Each number is 128 + 24 x the weight over its row's rms, rounded and kept within 0 to 255. Layers, rows and columns count from 0. Numbers have three digits each. The size before them is the row's rms in percent of the matrix's.

# layer 6 MLP gate, 768x256, rms 0.0843, rows 38-45, columns 0-127
108:139101101112113137165100102155174113127137128127138112109064136094150145144140096139107118167138121145144175131120144101116111112151101124093123157145137109132109113109137132114150130143157097128125108112144140129161129146105143139137188129128183081148161145166122118095151109106096145135146147125101151140137132119127142099133149095136110119137146090148130138131134139113156120102190
095:139130114125131136148154145120161153122109098115168106150132101110113139168116147114162137127133145148110145141151142160161112096121154138139109112100159123125149155121121122095146134147132136116097136119164142169125147160143083141102083133142130104170088127111142120102134120110120126119127139189132112147164083139109112153124118141170123150121151165092154171137115115142107111147154
104:123106118118131119134158141151181091074116116122149102126115150102096126137133128095157104102118098104149115140138140180103120121098128129153102108105150140157114118140099116135127118098123127102129114112111144144153153135122114114133156128111113122134164150154109121130117112146126197118120108114122117130170148147168127120131106108091148092157117193142167119114144125171113144097100
100:110120096118132095112157095128156141106105156150111129086127153130138139133111151108149130129128100098081131099103093128145110119170122158138144164091132166069142128143115104114147111065162103132131106152143135148122154134101121144130123090137102096125161135109151126116083076139135153142142108112133121096100158141116155139119151104112159146163114147151154110106112096174106137143141
110:135148178101122093112130134131161128098093160092134102109108106131153112115110115126133108105133076103143105102119102121148149132129129124098093147056168152135106108148136140109164151085169096122124100119175169132159119158127166048128117166206121122111163134100135110127119132156095153123131138106137136103096105139123133101094153112138111135140116112164141145115125088100153116096140
101:149132147115166089142115073130145165137115109097074121108124141117113128150118132156075095166138139104153156141149111140085126182139124110125089165069138104118104110118123085145101174103152142096131107092110173174094102153159131130121141156104165139154129116142180114136128121134091102187164130113116147185122141120149200127170131139127151149115141109137137143145103117133159104110104
104:126171135096103118134100140141124128130126104183120096113143139113167153117111160157135131121119133110102146101149128122158186160098097122125089154099161129161193116157163138123094147135146100101174128108145178130121122168094099107118085131181136104099139145146128102132138118152126138180133175111166113150167139155152118112155075137139115133116110147116135155151102113115140136130120
087:134135143117161114141116130114128117109090141125149155165120162062127139107177133157150129115160101125123109117126141136115162114115152148146119141113160074084153126130126134128139151120188112145113149142142122132086146132170107108150121141139140174148161125152199139164159131101113118124144146119101104141110121125099105136079140124145099115127104139126141187184071142103105173147135
# layer 6 MLP up, 768x256, rms 0.0793, rows 38-44, columns 0-127
103:062134147068168148102114115136139162103158094099132087160150100144135177151096156123128161161114127135109133134137126092134090166108123149115157143143145130117154127134138153155107152114128125179122191168116124106136149142108114146113151148110086130106121134117132128123112112143090113140103117145114150106147114152107157138122151138138100094124169131126125104107163128098080104154137
102:137113147138160137106139140160113137089152171159165154121093132114161126111137098135156139134056144170125134131102110131104161129107130114149131129122127149130136165150091125135137133121173092158142129082092122184192083150112172132079119138147120121122113130149122090116106156099208164108160133135153117135155105144119132147180114131147118124118131132148128156111095168170161112142124
102:101112113142146149115105144139120158159101149136111148140116166110143139136099108146133135094214117107124092163176107119095123123111118081120149155111123147128100110140088100135146107105118149084125120129144127106111149093159164130121118126124163118141116119123132155090152121132138145124119179109138102143067118126083126105104113146097150075142105123114120111072101144114116130125142
102:080128113126134107126119136129169105103145163148136107109128145132095105160098116144144120141132085181134132140151110101139105083122149187110133137110157157135145151121100156156132141086129115141149093124156137117143138094107103103128146154164165114165094134134101121102062103117141155152151116108167132108102121162130150157111139153134157125124109143143153127160146153109093120082118
108:121147163132080101182122146114115088121119117119099127118145069137137174140113150132105160139141099113116141102107149090128125166120130160158145108095100163076112128130113104093106125127087148068129136146120137120101161159136139120126105096119128136131108137125104130141094136124118118113143090096178108123121106156123126112121122162107123144122081143121102117157177099086166154152085
106:136134124096147146122094112165097110114116147117130136150127083154124104103146121127144137134128175143100114162079156171155141116142111090115168145114148140142181105103141129158148092122074123149181151084154115084142107127120183103142167131098152103124096123153084091149179112117116117105153129123096105112154143148111117120114104115160115124153136115123133178139140084153113110130148
104:102105156141160152150137093105148156133111125116131122180123082142105147155147150098179132095136155138150103089099158109141145101122124118144122148154139140103109115134141102116134140164142101132112103080150141115146142126159149125153120127151148157129127142158134138122181126111170155114112151161151125144147093096107131129154097116122136139118152116145114141161108093093118119156157
# layer 6 MLP down (transposed), 768x256, rms 0.0764, rows 38-44, columns 0-127
102:117130138142102149085117099112128202118128139097105143121126127142119129112095105175122107103139151141137155138137114137149159149093134140128131134125084104130104142094098119081133131154109117131135169164166156132117142120140103137126129129137165113134128093128166144151140114115140134113104159106123179117095093148111113103112114061140162096134104159092103130137106111127121096149158
102:103137106130117100122110157131106162077118085123107159107101137116106126077137137131119124104125158170165138106163145136108114105118149146148132154142126118136162147080130175105134147113141123138144140115139159117126153162115124156169146147118165111112133095127111128096117093109118164167102190135142132127131157159169106124135132097129155161133157175139148114145128166115145063101129
099:145090090059170100110136173140140125118120182129148118149166177083112147124129155107111140105135097116178095140127152134130153154113124066142149105151094117192116135140158154088150095099145146129118102143176101161082126165162152146137150153133137152116115130150133137068131133143142113113145184128099090114107124168129155071130093136147145113114153142146140137127093111117131134159175
100:112138102132174099105152104148149153144126115161122092129129105119132124129153082141158150121151130101123144170103134155110103107149132127149124137082096130105132109081130111183140120137129119114135121134124038159130107099071170130098128109117103163168138129152092142131124154084151138143145080149100149123139120149124121135105119138067113109096120161123119102138146118152125153132152
108:160151137125074147113100158111131116149162134172150140139131133133126136157119130158150101112096134140084137197113084105153110123085104125090127162113132105072145117164124108108116146139124122111118145137062130102130124124092122177143138114058116136106170145092120136123111139153133104138110110095170186135126139148148137163126135118143100140128127119107108091137126126136099134125124
104:121140132117145108168165120128109152125128129115095130131133090112112137127152151147166077173126162128126157129143113127083115134119125140119129157170144117109166104123155115152072141145100118091114156090159212124095109150112090122128139120071134102135075097133173133118115153137133110115162128106125086140118140090159112104166103107144148117128109126186122165133146165097124081123116
106:085104117108123147140080189121092134116151143175100141141117148158077126144158106128136140127108126105121095151092140099132108119105096140107119109132123134111188118111146146151133109079144108134115125111102130102124149140120114155113133082145099115133157158132143180114111123108122146161103128105153127130130145131129132120152155141128184122151112100118093098127133142128091114092120